config.toml
positions = "rope"
init = "normal"
init_std_qkv = 0.0289
Each number is 128 + 24 x the weight over its row's rms, rounded and kept within 0 to 255. Layers, rows and columns count from 0. Numbers have three digits each. The size before them is the row's rms in percent of the matrix's.

# layer 6 MLP up, 896x448, rms 0.0679, rows 362-575, columns 256-319
099:113094128131121143074140076154157150140105132120155098154106147094126085091107141166143108118163139109150115142114111126147163095104166101145133138125144086129131107135127150123135135130131152
110:135147137146144090148146155098129108123167123141145123106050166131081109116112074144139164096162091108109162123149144182160113141126153124111149109136137126119109148142116164138181136115158114
101:144058132111124127130140138174169109125109146133167107090118158140166130110172145110148150148113117085118131110125112115086131148123136120147115170126129156078136142132126108097131146146108170
101:155154123091129134117136121104125119152163117125182168100100138157095096086149120103117120133162143103137122118105117120144134104105121119149106091105146103134139166142150142162157115121150146
102:161113114117113158116098164131102137145151115120104104148097147126152135129134093107198101118142086164128141121161122101111114102116115104113164129093110108111116161114136178132202133138108149
088:101137120114142119112100096125091128105103076106117105134142115115112074160153080166145142126121128144107131109141145173116118163157148152163098167123189114111122120145152120119147154127141162
100:102114176142108080134119145108112117140124151118157073131129140112117074101098165125147097092086131140130161091142141129102138162145096180156144108083167152108162155145108126138176098102118113
101:143132153152140131114149160117086130123111178101136103136151124119096165119184126128115164124095110126102133113137166134133114098156116121131150149108132164095121147116150090135106155090158146
101:145150127120126111137126134100146131109104124141100149083145135149153124113156139129095109121147146153114162169112114123103136123115066152110139163121118142143130136145165184112095140118136118
100:087114144121140149128138148126110140140136113149125125123110113122132126111152118139133081135154136099126085117131162122100097148138169118134118071090146100134094100120086139124140122134099137
098:161140093142115106148155087147122128117143157123087135096108161107117144107122147103157115132064129156101115110136133178141091124152077086134114124112107121167137134151127158093094165111113127
091:157153157114120120142122113110138154105133100110134145129170167117140090108147125154153183137127119168147173161155142116110181148167132116129107121126135131151145138099136120096135122156117134
098:138113075111154188194110169124127129133116101157169119118126141155130119106134132139080165121085096140127135110117102117124167172159141117093119150138133152142110103104113142177174139162108126
106:152107132133100080140142128158148092117130133144162129099165124101154147152094136143097122153139108099125156157127152129124111096142161104129125130118120142136156116171146088119130146131145145
099:153108162140119196088138126105128154128111127137167156147167108123134081126181094126102099109148089118091150142108143126144156131108145094129157145124122150153120120151145167168104118143095098
096:131136073127070106113128170110136122141075135146110156176153152124128132173110125107132099169110085100083151189132151150101115096100147125119116123153136124110100145177134107111165103159100161
103:150135140126074144094125079091127117092133103142132133155149114120144137102125125156116123129116110138139150090131135126101122128180153116136091114121153110077149149067168108121102125138127158
095:131110128129122141099143118124117162122115137127137082117088137114138149159120157115145095087114133164128108095136106133128134123129148116125166128158187090126148130085161136143127117117153124
094:155123089140110128060144143104127120135158113139147152108116147133114103106108129138126132156107125123105142133168158162126153140145125128111135157109137160149149161142129120125128163114120170
098:144156104085131143114127123065125136151146127104087132144137134149110147159153124118131139143096098097103120116085148127131139133144168144141110150092106153137126120108139031157117136137117131
106:148117129128148145106107131104114127159129129123129121168094112124098137134075137151111100129161129139156168125192120139146144130113111149096139078085089130168117163116185115128132101091106161
100:151122120078115132154121117172112174107126120135106153144129162069134128140107086105137153111095186116167177126148055130146137168116109127170109118114081098157150143148137123142128135139143107
101:135150106135135144118135086134112143120116103104108102143092106102117119103122136134152111066094154108169087106175154113092127108162122132083118154148151128133184113136151120111135099090147131
100:160091136124118125118128108112139162143114097144114166100118096146126093140161105085100120122087107122119118073121162101171110133108117153089127097102109144109109111147090107133120140168139123
091:144129120142131166132147106129100129125125065068099102118158097119094162161161143148156123128124146118107126097167124142112094140107119112104112126119153137088127104089130115128132123071152147
100:132131131192146139097072131162128164135156104107110137107109138093115132130125077130133108122130129103111125129116151143094110133149142099147083120136103141109141068122135107131133124110146118
087:158116124146115147144133119106119109191211136120121123130134123130140143103139105137105120109130130139092161139180099111112120134109152137140080087150097092116138102147133117118168186124143121
099:133149129116142106121109120107129116163109122113127087160107128099140115144116129126162098125112128145149144134119106121115129142115109157118124145135164106172130133139145099127106120072127082
098:136143129113124115115135136152117071114123102144105122105106116136113119132145119088146119108140113129096173108148174117151119128091101157070144118114113135117125137172108141122142076119142149
099:139101114129152158126152166124101106135175096119150116105089191104104119114114128170106089119161115126171193089135083136112139140135115110112105093171184102110099120155144088131108147100155114
093:138094139069114112113136136173123115163099135174130120136156151121114080139116165125097127100109141127190139148129093115136176136119167106133137163119066116065141138141114134132143111155087101
102:130130163119103186168147175111101110116132167093166145161126121142159076127106120121105139162162158123130121114073128154100136131152121115135113114120122145093112102073107086124141148189121146
100:141112158180142157106152151136101096143119089110082136109110121141146145150119096109146154139140148123101145158133141162112154121143176157085097135145118197095099146127138102079115097122131165
101:170147139158127158142137138115158134150113157170113091072076087126125128101127125137113109127157165116138123161154157099149148115160141140138113136107102169120139152116115140114119150099144179
108:139121155098132138082128088115155119144155131134107142145147142124180073146154112101103124114115075091078123150081153127130143161125124098141138160113111138090144093193129111128088140190146100
090:160108149128115099150125120114122179137102142152137133172113097159143105133112121127162165144151129168117133139153147127118141126148127144111116129159103167164157125112146111138134135138139102
099:147151171122113113101120141130123120145107098096148134111121171142120156123100148146104120123165147115119143120134154158125143124148126130128103103151080122132157067147152102127175095104124165
100:157118130089137162126093166135133123125129130141126173096127127116113187127123128134119105127192109124142107156110132136149149105124123133097129187097133140141163138120118132101167138105136118
094:125123118129116110158207112119179129134145099109126120082128158112157125116134135146145165116142081133143136114144119112147143062151117121108126167155153193147110130145164146121119102119105101
098:155113131121114112139187095185137111156124112137115148159139115145104120144103119113120102135098155130107111133143152158161060116159125088119096115115109157138159130133129088107124127067154153
097:124131092102162121123121122185202102132143138115130068186144080142141148164153139114072112118167128109112105159165099141177095135072158126161144139149101138124086146100115131170143153125108149
112:151115120162112122156133121131111102148139118123184146145125132150154097154126128149102149200147138107122144114106114129100101113091094136105130120159067133121148125170141137117144163144110081
098:134097159147150132153105113116130159114131152151096131143168087119133146106111140106113153097111136148121163122135115145122162097127135113168120163096117127153122132127141128112169166104152127
104:163113161120128129126104125119128108113134121149149189107120152108118090126134135130131142145074156099090090173144143144144140119090126139119112115121113153136129104129142138117143139108110186
109:095139137117111122101130086126104133126133124160193115123120133140090113170147161094159110119137133135151128123147135132074115075120173120123136141127156126113118146128138135165172130145126143
102:146120149118151144149148124166104104092144130095104174130157135098119150131154134133081157115159154182133082094122153141144134136139130112081101135138130085149133157069080111135094106156141169
102:136151110135130098149152117092131111119161114118136151142112089121109105094164135169120120152103157141076136146088144094122149173122134149130137132114095141116113117189090167144128174101129096
095:146117159106189158144120137123119117126133119111133132144131113118134140167113157090125148117115120134124103074100157146159114122163158121113143097140088138096110146120115133149133146091139154
100:126121100100107097153110110097099100075164124112105150110117110112149154126142139129100119128122166115152181141152125155158114112098146152172138137127111160123129130127127100134112149110082126
099:095112142134125127127172119154167126113194135060113125156121133123100144122110105161134133136101092068132149151116149134156078146115136143082125126117098156075117110132093102161134130093139156
096:173160167119152115135167154142146139110165113082106181114117113122127125133162082137109122138162157126105153142151150132115104121171150170131126184125111128137129105163156141082119132155104120
095:154174133118096105144109105141105144119078112151124121133152136090124144132139154117099101118109129140127128168089105119141098172166154183132078112143132164096138138115124200118170083124165116
105:098115113144126173151103134148141138137109138135117111129130113094122150091141069150140127106141125127147092173183148120168106152101105115139132124088120110109111152179140126149118143094121140
099:166152127122135130143122125154140130126121130136137118177108120166136166092107113134120079112083091156139128099163132144140127166151147141139128113128138133138148103148102135155128087137128160
095:090156133096120070072128131081135089127131135081151142121142137118117098129106122139123126091131148121153097132109126116128136091112135136111113117119107140119086149138104111120109114086089127
105:168104185139133159129139080157143108144100127133143142137136108128106134140131144142114188134141105120155125105147130137137152110112092094139109142117161124143141134150151130173089156153110113
103:132111101137145138112125146124106130172118114134151113117114107123126137156130092081120100114130119126117143161088106074139131139151145122143157111149158088093123118132104107164132161141167107
099:121110147130130164138150101178143155130122129063149119149098141130123085210176102129116083120175150101183136135095154140114131132122122116125113135162140163153104141141102154137113123110141114
099:144155158102157147109132148150122116138142120116092144079116114182112127138114118125118143135180135119106076106155147173177116133096156173136100129142125158207108113090111137160149131101149133
101:152076111106118116155109137149131128114114183124162118142151138108079118158161101085177105143141175104095092106087129125127147108142128147133110109108101141122102084096128132120130116161179172
100:159115139114183161081118107162131105116152119132185151142093154145125099139091104129107134167116140116149121093117089132128141146110117105102157123135110108096107141138138106157133132128159099
100:156148113094129094147094079138113112054107141102152053103154132121131116140164122116116142097123139118121115153147119121108103125136066122135182121093138136089085101141106114091128147094116123
098:089101095090121138121101070154114117112124133108099121127117109155099135121158125133146137157124139164149112153133139094174192147146136151092123150080108172140114106157119147096122144178124096
080:119101112105139102086113146124138124088106131115146158139098103157120117177086118155093120131130156090147177117151089099124125163122167143139127162120148147127109127145087151107123128154103123
099:131104156131102118100114097112115157157134174152119152154104094145127146123131124092134137094109096139102104146123117105064142094151149211103149149130109115162136106101160147100173114153117100
099:119118128126156146106171081149143126140146078145101147144154156132110091140103132117121165183140132100145149106125132123131180122149111085143146118163105120110133109147085078109102162109174133
104:073147129138082125124150131100082165130097177096106151149117138146135155139115166111151134106099139108119116116120158139141126122143108136151136128101122161086114122136080104149095129095104164
099:116081132083123132105149132118072157156115098136135151158147144093112098141140129091137097160131117139180168112143143150117151116088135119144098126115123153156117105148140133117157144117126112
098:138104181148129126110121119074119173156132074156126107122131114161100121150123131109116141167126144114109150128143177183164201120141120131117136125092111122131084119093062176145165136124126095
097:148164150148149137116131139131136166166121091135079157170151118139105123109151120118178104130121115163162124126141117128116145131119157160106120130111135144117084125128116113118110147129130125
098:117089134110118138099197118124160137130137146137118152096150152131148105140146137148112092142113157102120077137101111165144146130152171109138116175150100131118106134122161107108100106114168122
091:132150167141134142157131115140128123118106135161167089127126130122101123094105157144146134139081147126088154213142102134079154117122143117144144161177126101132148122110106062150112138117099084
110:139126146157111126122154100095119110182124137155098159123123111151104144155127066128101160127133117120105109178111131144146157114126113132136107078122195130132128135105126142154129103107086110
100:119129153099119149154143146112122127174155136093103124112119123117135110130132120090181121088120111155121133105151142125128154142147097137115091138121116157154167148116091135132132147134108142
108:135105118141112095185131120153130128131135129096152109135165153110103105146137110149119125135163155068153135141140088146143103110149115139099135106110148113110127131137081108133143079143122112
109:175108090142133135137178176119131146156137121084098088142117138089117111161119149112172155133159112110141096119107133135091128104120162112120139127136103148156104159104133121096119068117159125
104:111086149171160149122120097079128134107154137111167085122132100100106142168138116093132141158084148174120080182154184133137136072125140092123117125117128121105118141166119120132164109132126097
104:160119135137137146124131133104186147168146132123158113125144148141177140131153086132156121102143121143108143073100140153158139136160101133151128139137113128096131170104093131084119153119159099
101:114138150170135107130155126110146136156090173179173186130119140143139134147127149097119159171126102140140142126111180111134174155133120123124115132122150121074124122115076116131126049149111117
101:115121110120125175104143120131114168095153114111154099178158152150131152122127093100090111127103133131154127105115142149200143132140129136114117102172117150099087135134104119110120130116135121
096:167129155121093164131153118117157142105138093111123150127119107104079132109132085128163126161097123106127120118179134125106129119129159096168108099174108112116147096176141129141112141088084156
101:098109139133095106176121091148105134131101105121158092131122128123121141125149144155145138136169177123128119131124091107138139086139125121142122122130134124129148111073114106152124136139119142
089:111119097124152143156127112114122094144131102103180120138186137142125152100145129172093154108146177122174111146143152146094137160042134124128126147087158092081123137089098174134126111176098116
104:140122129109149132109140106126100136142088083113127101142089148136142085146150133128182148128092138129088138129134118073151168118144125156115148197138166079126104116108158137147134115129094133
101:113103098081085159134120124115138099130102128089133119142116127147108183157094146164111113122105130114124109136163129164156138098138103112119111151158105146100123145081175139100119141123142104
100:190151115067113157135130156127145120124127097122124131124122113108129120121165167104127126140109146116128174130129119101097131072119139133145133128123106112141079131109130142076142087096116141
093:125158145174144151121157162163165143140127110142142155114128155138146051093096131142145102122144119137155143104146112135090094174126151134144110099122137163122112164088156148163114104101109170
095:132113125091144102119140141103123137135127073082152103136079140135138154169102140155100116112123142121120110178117125143131132105090097159122138155129118164125115112127134118124131119153138130
098:158127148129144121123158136130145137117118099143133165101151117150138108106133105149152094100137082149112128142085156112131156154105151086140147134137118148130148127107154119152110092105086125
102:152141129151094105094114100105126140129124124143125130098148125160120108089117128141137132112135133111114154116114127101094155085130157132159125150132116129152113128148147113131168107127118130
106:100113156147124159117125104147156099168106131124154078106125107146116126143078088118129116145137096180125075138096119110141168091116165156093119131097137153083101049119160109128122093093143118
107:144134115135095133124086158103109100136138098116123131128126127135124115147104162122123150113143140130116122131120140126090141169153110100122166163130142143120129091092119161146135119103125140
101:137136146135138127110104136183135136121136113095124153129164131127143090128118140117158130096126144145135118136100085205123114150126130092135124120114172160076105125139109131130143141105109117
100:166163130139115118109121123137118090116127106139109102129135138125116075119145128105161118093116134131160150126142119119159138138083138118116163104099139073104100153118070135140112152110181066
096:127173128135126132170098137130098142149144060123111107182148106109151128146170134120136134094148124107067132118161151135111112156067121133101130131143163120138100188102121096122166114121104154
106:085103145147117143150169106118150208128153125099091130107107126107137140114109109113139153153130137134124132148162126137137086141147069133142138079135097130125149083126105095117101182124158088
100:136106163165074160101180134106171126121121134145126105162123099118145127144127108114129133126094150131149126111125086154135109147102103115162118133097139111120071161193155146113124115144130157
098:136119135121186120128156151141168137091122117122151105136153120120119101101092139129142149130090176110089134165148111144154121116161163129128181152134105059122105164085130094103116149150107107
101:111122149113173151097121134086085082132148075139139138136074169133087127152112142146086101148136170138163120149137116158119103127126126099145140137127116153107157073141130146142131148098119134
099:127140087128118106123085167050110072133144106116103133133143108099149115116154152148111164133144110086124175133127144108125093164146139120133147166115131135135130171137141154161170134119087113
092:129091157149138121124140115120136143151107161142169102152111071126139148082158163130147108158156095129157148156128152140130150101097125093137111128128098119132106131173142145114127131133123117
097:159127120156151141138128123122176070117072111101108163177157136154111144158100103160101129107125122154132126128141138108137116145126195151165130154138091144109130102114157108110093072135092156
100:153113122072111103104156147140118121156135134135093122118119127164121116117106154073127136126129132138118138119147141129123107155149124167093101115111114150131143110137073130126131088114073106
099:123159145093164094110161134065142086142120126110088101100136105118141127120099107121171086147110106137107120127136126121077123160136122112128149121133135127101132145141127106113107156122135137
101:131108182146144133099102120108088112141061126142150109160152111148106162104131141131153126157090097133119133138118109168114155128090077149131118175141081101130133114114118160157116099136144137
100:115121060136117119137119114137135115128095134108133116135099117128160141107155137065197121163157173123131121139117161123147127171139178120138133131125148160088139095160127110083149132127121125
098:110106152086155121152106120104126123142126107108149119097134168095141132122084145140135123126107112135140131149127163152172137085152169171122099130133150129088128134126110091197136128121107122
096:106147178088137160135145130138126118110189161127149128166095141120190137089162094088130139102112126123099131159131151114121112122166168174151103141089090128142097133139136089134113119156101155
106:121132103132105103144127144091131130108153094113162100154126162136122119129115062128146160138118122092172149087111090134106132153129106128083125151133069143085158099188119134126110151116155104
098:148129096124090125092116123104159110096109125162115113145137114145143165106137101133091173109144115092111087125106160133154134130160146090126129114085124158130112148124141078125167121184144145
106:118175105101137177168176150128124127101129155173091136139133149139127119125142160118087149149161130150127131131127114136146145138132110165123158094114141154169116111084106092134139092136092064
106:121083103173133156111097099127128143107089116152151123110147081114117164127111123107168101112100135146126097152097146132126196128115100094118110131158132126127117148145146117131158126094148095
100:145140144128135109168095113096126152127118119121137084118155127120138131094136103130129133133112159137133104116149155125154137169075111148148098092122163174129126160150140128115109136118121141
092:084105156125131162137111141126155128134116128086124103121131184108113133099134102128108114114134115153133131150088114153123113092121106145139145125144105139132148139141127142147120104154097121
102:091107163120127142132107139138125137161092116088062163146141130123130117145139128117141142149135117112149146122143107123176077119083148102143124132122106099132125160125148125071145131101099122
111:106122116157116154121146123103163146136102116123138099130114118137125162153115119144127163155173113094108159149084112099109142079156139128138134157134128142143116159140153183129148078117126139
100:118152142089115143162128136163137132138106138165130156061118167159153086141111128107131155138139149109163158163153121189119135136118145114121120119150089150154105129111149099126118152110128135
102:092143171159146137098098139072140114151110081114121147106207170163092130151119125116140139143073144131148102127152135136144128127083142149127093160128140103116061110147114116146152107087152150
095:165142110155147119129113144101107134155096143108141092096151121143163143133100090121175161175120148093138179122143154164111090131141143132120155126142106134144103109119164159156141126081179142
098:160104103123137115149134117115125190133095136131093074140079168110086118137130123133127177114141165122184115105152100159129122151146125171134147116122125149130153161108106162154126117143138192
090:147095089089094092139151117159158087136154125132128091112129097165141147115139119163142085072122108158109134109154135112101155078130118149161100105141118138122125199069106136150134096124132125
091:130094109133144140116138153163156133156096133111109123135139125102106133098131115128119099119087138144143127140151157147142135143141148124091145112122109131137172119115102109156120193086142123
099:158155153117129124163156107135156108138108127118104123127145103131146133125122132124134108150118101128131150121121118161152130139127157149123138128110125111129141134102140101122130100148117140
105:139106160117177110143140157117119173098122088092173140101146172129148125128104134121129103116121102125142104127089164127093150205165145141129137135109095194088115150151095097124087128146142152
094:119121139137111117149124101121111133112138128164135120162123140125129118141110098191128173142152112134128086089129090132101132136158129114145096100102156151168096136144114096115163113090165140
103:106115133138166111164138132127114090135154161106103147170099107088108158131087144156111117121097174097128088131116131126147107107122137145179149140105122182124083117111116147140169095140168139
101:156123135125127124106111120142128097112147136158144122099134135100137167103092129099081135116112128175143122102123150100116120151138165115122173146137101129110132097150149078105129123156144131
107:134107138148138084122137115172130140130116116192110148149149164116106111133113102090103121095103140114140124132128136140181119147110144138148132194159115103127107120106131143109098112130187119
100:088154110176113143057137101088110120144151115107115138102128136131118102174096107138149143114144143122148079116137086127111139140098138112150115171086072112139149121135104114130145154175119067
104:123159113112137096132119119125119149144099084089110101124131123145155144109130109107098138105142155122134107133098070089102135155104136112152103174128143130124129094130145167119139118158110090
105:148103074131102136126108139090162113106085142120150105123108081127106174129129116106117067134152139126162118111153132099132152106139133180111128122120129147169131148182129141137103109155145142
091:108162129151142131117145152149165130148126158081161152078119181187120119155146161081122093129170109105133129124172163151141125119119156128105147138083114133094121097082135150149140148141116155
114:133143089119164091142153126136096155146110130140120143102180147109095122143149146109069159130103130129181136098133129120134162132152107125104149100163111113161125089130146100120185147093190109
101:114145079118139148124140123118121101140105149109144129143093156114124160130156124160085086121145109159118136107130121157121124134164133114101131149108093156094087137087107095129144100100117093
104:137121130093166155115134180120157148129122122156136111125080124134151148096123130115135137145146124177113179142090113127112123095089135136131168127122096106108108125132112162088126097095092109
086:141120141110107143137122163136158130101098099150080137119164135159103143130162115109132118138148139102162095095156066129150169123116126152100147158135131136153158109148172106122129169177142145
099:134134107112107092128049082140121101132126143102157153139138127110111110140133108087111115115176136113113159125102134135151101154118172157161156144116146065162114117159128093186102115080107127
099:145154141125077093127135116168138119161103112118116116103120108138114105157107173142184183152125150119100108117125135090094143114111137107105124137148158151143162083164128129085161165138132111
099:134118059163129099143141152142082112145126131124150121114143087124147164121105113131195150108129104145140101161128164125153117143146180121119127140094116111148100087130114144142174103133155103
103:144144187115122148130159140165079100095106125133139123128066095114122150129138105131148131102119105110201150149087118118120169139066108115139158138129128166123132143145123101142151140107153125
084:125153113126119117113136079112140092127149161113127127119117112113107162116151122115137166102110157141116110116164091068102110136170147140135128147156097145153119156121122145090157129075135148
106:109106135145141168094123148147129144117137145134161126128121110160129136163094110119093196098148140098146130155094177154152148143146158054155169133169138146168109119117154119074100180133118100
101:133116151111114095117131145102134145137119111135155092083129054156160196105112161090149120110112104149093167171134166147124111118128138112069165156100134108125109115147111150127120140116142121
093:067186104134112134118151133120153120131173148106115122130077058096145133107154131133101106076145103154095114117122146118112081158133148130102095117102121113126128083163157148088139107109173120
086:148116155115086114162078159108153106137096120132159136141145113135162141123112124151133103129090170138117148122145150126114089127073161140115140146114148164143124176100094144113139120117080120
097:108098084139136118123106127134098110096138132104133121129172119113090102141134088128166137117108093124109113068128146147151040119105079157152175100148160126141157144122118121115100155123090094
101:157158137111164136081105092171146173118154109118157141160112122121096123142086164127092140140141160147158090117110083113155119109162131139133075153137130149111122149124099103114116131158129116
100:160096141107161155186115102127073134152094121124101159125140144140134146111127107161141115110097115113164099112114136124115084109075131127154110121127121141123116133091134110113076102145137140
103:163150115104128135161093105160132135126092096150123103117136093131128143103114157167109144135161117095114114107115160119163121183155075138167135116133126126136106130123097126143148145136149088
101:135085078118132095141146123106158134140139123154128140121122138070112150096193121147136106123106084134141143144138131090149121115168135134125135133141133122155129154127123124135135105112135085
109:145146138159126109146143104126127119179190132154133121121153139119089083156139125136112152166120128134123112139118122147122124137145111114119122127101085147180099151179110093111139122131139139
101:139119125149158108103154085134104175157127093122127103166120159085145089113121143110113190099119158129125178157175105081101157103129117144140100172120161132133120138124159169138147150121094113
105:098104140145160122116128147146123104093120123114108112138157125100161109109127149159106132148140168038123131085113108112138169136121131127115143115096121134105101101145107123112083111123115115
102:137120174096135131071117122107124154166106116118155164073154079151087145096111138145116139130142129142173115134141100107109111155130137100181130149125210127190093171127106122131144086095134130
105:151154072153109146132103164140194120109097114159147124103114081110126141123146117158146155157169172157139115117094156155112129107160130112135117164127175162141099130130087150131104169063134136
096:115133120103151151128157147125139152111163112093103092133114138157140144136136077157123186134142149129077129114126158077115160136108127115158176131106102120079110066119100165137120120170128088
099:134181136107099127137075136070100144096096117136098114146128109137120145109150141117108161129125144119133110131129132137134131090132129147060116105130118165098089123143131175150156193101122189
099:109136159092100121167125119121131106152084093136119128125125121111115087119118143148111124110088133142115146134176104156135156118132165062108176127131109142125115089138121124123123091141088111
105:147128080106120130119136146153116118128095122115155101193084108121099097098092098160130102059133103125165146181136102089147126132177144115157126137131136100108137127112111114150130133167104095
103:118125127114125163099140158144124155151153111161134121141169131148133111183121181093154154151147113085117110125131108133111097105154122124155152112088125110148131112154146133128114125161135189
101:105113131155126161138150126091182129168146112107119132097138122125094101133071131163169127119113148118124100140124115124158107110113122134142102073116087141118064128164130117114147141139084132
103:156118161146079162143141128096117095153131146129159167099121077110149121144140140146163135107160110133142103117134091184192094119185122159116086136144120113096119138109141128118139160131108092
094:172117113104081131134101118138138179133120102092090089119102104092112110132140163165132122145158127117114140164135123122099167078161123138100083166107099126130098139128155142102142123183103111
098:146126134107096147106116144159157106154116111142134124090155186160109128147156162097130089156139138097119135141090129138109124124121111129128166078091136140118144132137141134107126126135138093
089:121133071157104132150134133101159130143111128094125112128151137110134122113156116136091151118160085124152192107122099126089143129157159132120113131139097147111116144130127138139116127116144156
094:131087132170149116106154126134175171140080149114143108141149148147144145113157142144113121150134118145135140138123115135126117105146132106165153085089080091093148098087096132159125091097128150
106:089172150114130131142081157133125087104140112150103126128119113093128132152081152085124144112109108150132113139148149067131156133126157115117155103096127146163153145154096098133157134123117131
092:115147105150128088140114122086138156098121145142153126080133104127132145173077192113109114145119136127156063119141140128165124134083151118132161140153136126116152113128132127062156145100105151
102:151134129122133136105193159163117097151122138119137141095103131141157129169114109110124125108136120101147142151119133119148078129100153135153123095145136158118156138101100128109126094144119152
104:141096117193090110108141128113097139089106093178189161116154104141078122158159101185140140131154133120150132138105142111118130136134113158133080114092153159129143123090149156125137109111114128
101:114107127107134152118154104160159133095122082125111115081191141153104104163101147126142169139143168125129075131114088124117148095120097124122101129128111131103108107191148123127112135129156126
108:112127098118145111128119130101130110098147152122160126101140113158101131109159123118114138169094124081138137111167131165125149130100128105144107127112107123124137121140125104093125130133197138
097:149140105120129140097082139089187108168091135107116139138109121101138152110126106107147106135090139143092143089070101095120119145101134163157101081144074119123087139123138150159160139149125115
104:102134156154113098136126152096149110140130123112163163098127133161131135083115151131125133137152172128123129163125133103168118103091153170142089147132133178111147095104110115099147137097132115
105:187100110122083130125105137126120137129103126152140129153116100140136085131172094137147106106151106131129171122167150145111151166169151138144119164119119155151122153125109155082125153168125091
111:147150107116076136090096159133143126135151146135104112130118100118127140131071155144078114183109075115142141124093136152152115118091166164098136132122114119132125115143137161117147141147124130
092:125129151133127152119134146132150123116107113143091118134135156165151087139141107080139136154150094164144089093122142124101141103110146131133121103121103138134106099115145113095111121108151064
098:115108143134081107075101140129137171126121119170110087132142137099136117119107156130124113168150109148129136093125129121142124117118156134108136117178089146159137123135115140130120129129110122
105:121182134139114126143149076139151154120148082091127102155139130132119128125120125131152128176133098144086115131152148094109129108137098140120160146128125118132142162123094140152125167144094152
102:125147163113133134146163109107131109118116123143167107136154142124124106115112152093143123120130129106135166164158110115106138074136137170152133127118089133093090126171126130157147094117158117
095:097125128173124108139131145101139140116182171106150092129126148113118126124126085137102090126157158118187116107084154144079144119149106120103137146120171142078113154135136147124159103118131118
103:144115118144173135120107145074130150123126110113159111166149125108097115148134109110113126101100154153107107159167130128121126146132163121143105114098142118110100128104128100121145152088103129
097:095141130144158122115114093131135108102130091084135089111116122158103164116128127130157134154090118136147134115114180117116150163095131137162125099101133111171133102135161166113156170139102155
114:126156139131175123103136090149189128159119097095123150148147114125124142192134083146134150129122177137140096112133144152099104142125106146131153160133143118159143148143157111118138151132131130
092:170116128141102121165186101116116118099125098142135122113150163158120142083095146134086137142143118143111176151143123133137087096143149150124165157209137120151122099132131140151158121152098106
096:098087118145099130153091133148149170172151172143077128147096161124148144142130099158129160123116120132091135147126143163143120116142128173150141135142116139123144097143151105131148137090160094
097:121129117123114170140122174100120098143191129141130146135089119144098141118074097129131156148161167105181133109116109125147139121139104107130111106114101140110132128124151117127075148105150155
092:154113104112101124105121142094142146148075113121119144180120096109143162129127128131117114104147073177131138136128139145135121134104132113151140181132120114106126141109129103063115125133101160
105:150177159153117092146108154167146137162148136117109160129121159132110119148125099117130126144120096136147114129151149178147134132138131117124174126103125102154178129147173142130115082093114100
103:101140129150106126119095113145153149099116143120145134133114109130174180172114118109140096152108108132111139140099158107118177104139119149146160075112097158170102130081109138103143122114143149
098:143116138112127110114136151142135163154105108128147118115157096184102109137111146132153122104095150104136127118155125142140135150125152079102158115095124117155102079100147135138102095141146133
105:151108101175113125158102101138132134171123098117146134135143136165127096108127147173117146112150136073163127148135108107153112137132146139114122104121109085106095097133138102163113124126113147
099:149146141147127094109138139156131121110150106152120117110148122141182109125115127150142118141142147154127128156085168152157120132130142129180136102141122145115108143138136145113088157067116142
100:154129171143116136122135112158075149111111136157135083105104145134130085152137175162095104181118128108105105152118137128156139123112098125124136160147138158099114108110117158110164145139165095
112:134148101128122098126123114155138138169114174114135123095143094114126137109136189123096111166162152098167168106091137139136123130166122119118107148135080153114127135137123085104154097143102140
092:149106176168094155154150140114123150111152148139195154154160159104137127140105088102160131144160148103146160148131145143127152103153134133112137092115121101113143120115157131116121141105140123
102:135116150104169181156150103136156139145137101159135120100105128157139093107127162129161168134157163154109122158169094108137118125117121130144073127119128106140112139105133142121115153151122161
096:126166115165096104099126158099122145155141129172068136113097096109134125117129168092153125109131131091160137125105100143132107115140102137140157136126120153135116137096134103173110159146106145
096:138156115082115128096135106127131109127139121154164124144139135118105103098119087143147107094141163115156150100144109101136110134151104162128102166098130127146117139146146096127144147123129179
104:135122120128149088122156158150135120119107147154110128127116093133085115149112077120131105129128130146127099130091103113154151103142096165105152086134088096130136159122092122118135152135185146
097:140130140111141099135156182113090129076125098121138116127106146146136145104136126104123128125133108104117136124148131129151126111153109127079135089112154156126096099128176138181104114146099158
108:108156118112129117114128141096156139104136139162094147130111110168136114116089112104146120133104131138129144108136154105134093121149154137144165136114152152133106140099112125107141158102155136
098:096130107147157183106127117129107152164137157090141097155158132112136148172148131117100144174103126099147155136140152172154165123110148145126089149104119158134129105114121124113120150122159116
102:101137094119120164138176126135139114105123122136141061159105131073136164178151106116107122164098109086164110147127127141125096159152134135113141108105092113130122075131108160153126196143087126
101:174110159110058107126127125120151101104139125131141165124204099147115127125134149080147151150143164135132138121143117101125165106125126136179124146121101125157119133100116149125129093134102126
097:141109135115108157146143131163175098106111122193130136125122141119163106172129118122115099124161158126116144129159175147155130118131102112158152099127116122141113126104094103112170108115152143
106:109134106082127133143154109126161188137095119121135119128124117083096077142105089141109098119101128144148134147183111099131147179152131138127110096130115175163166114078131081147134148146111129
094:092124091130130125106124101149107152112211129091104173077142131135122087132167131094116110118184131078136113143147142139095105167116134127151087140110175160145157083135119116125092157134133197
093:081121126092110134092142116151102166125175169127126122113143129161135132166134087087146113132153138144122175129131119099148107126125135122153117137101161124124106091153130071139151112108116132
107:126134138140120122112120130166109154142119126122095099134093105164167130104123126144131143132128086121119135152125106101114144065130119174122162132098092164128144137158133083160074107139099101
098:166173122155112105136134113152123112132108113112137134128106165154105080138180117114102148171064127120157154116141155101103124138136089123153145192161120164141177129145094123141132132135146170
097:114112104116126135132138108149125174132158127110158091131111110136122138110171111143110076121088082096149136091068089103134127168077149130179170146154126099128160134149096101139159194122128047
102:100141110126141147114105102150116166132178146132110137126167096108118129148097129146082123103123112072159125155113135129118128143096098148106159105149115170150120173121126098108116143191148183
103:143161114137148154104141151103099109140147119125153121130115116122173103112110118135103155102120127128119136152108115143113117108114104105148138115096150104124104129149154131157092188158129122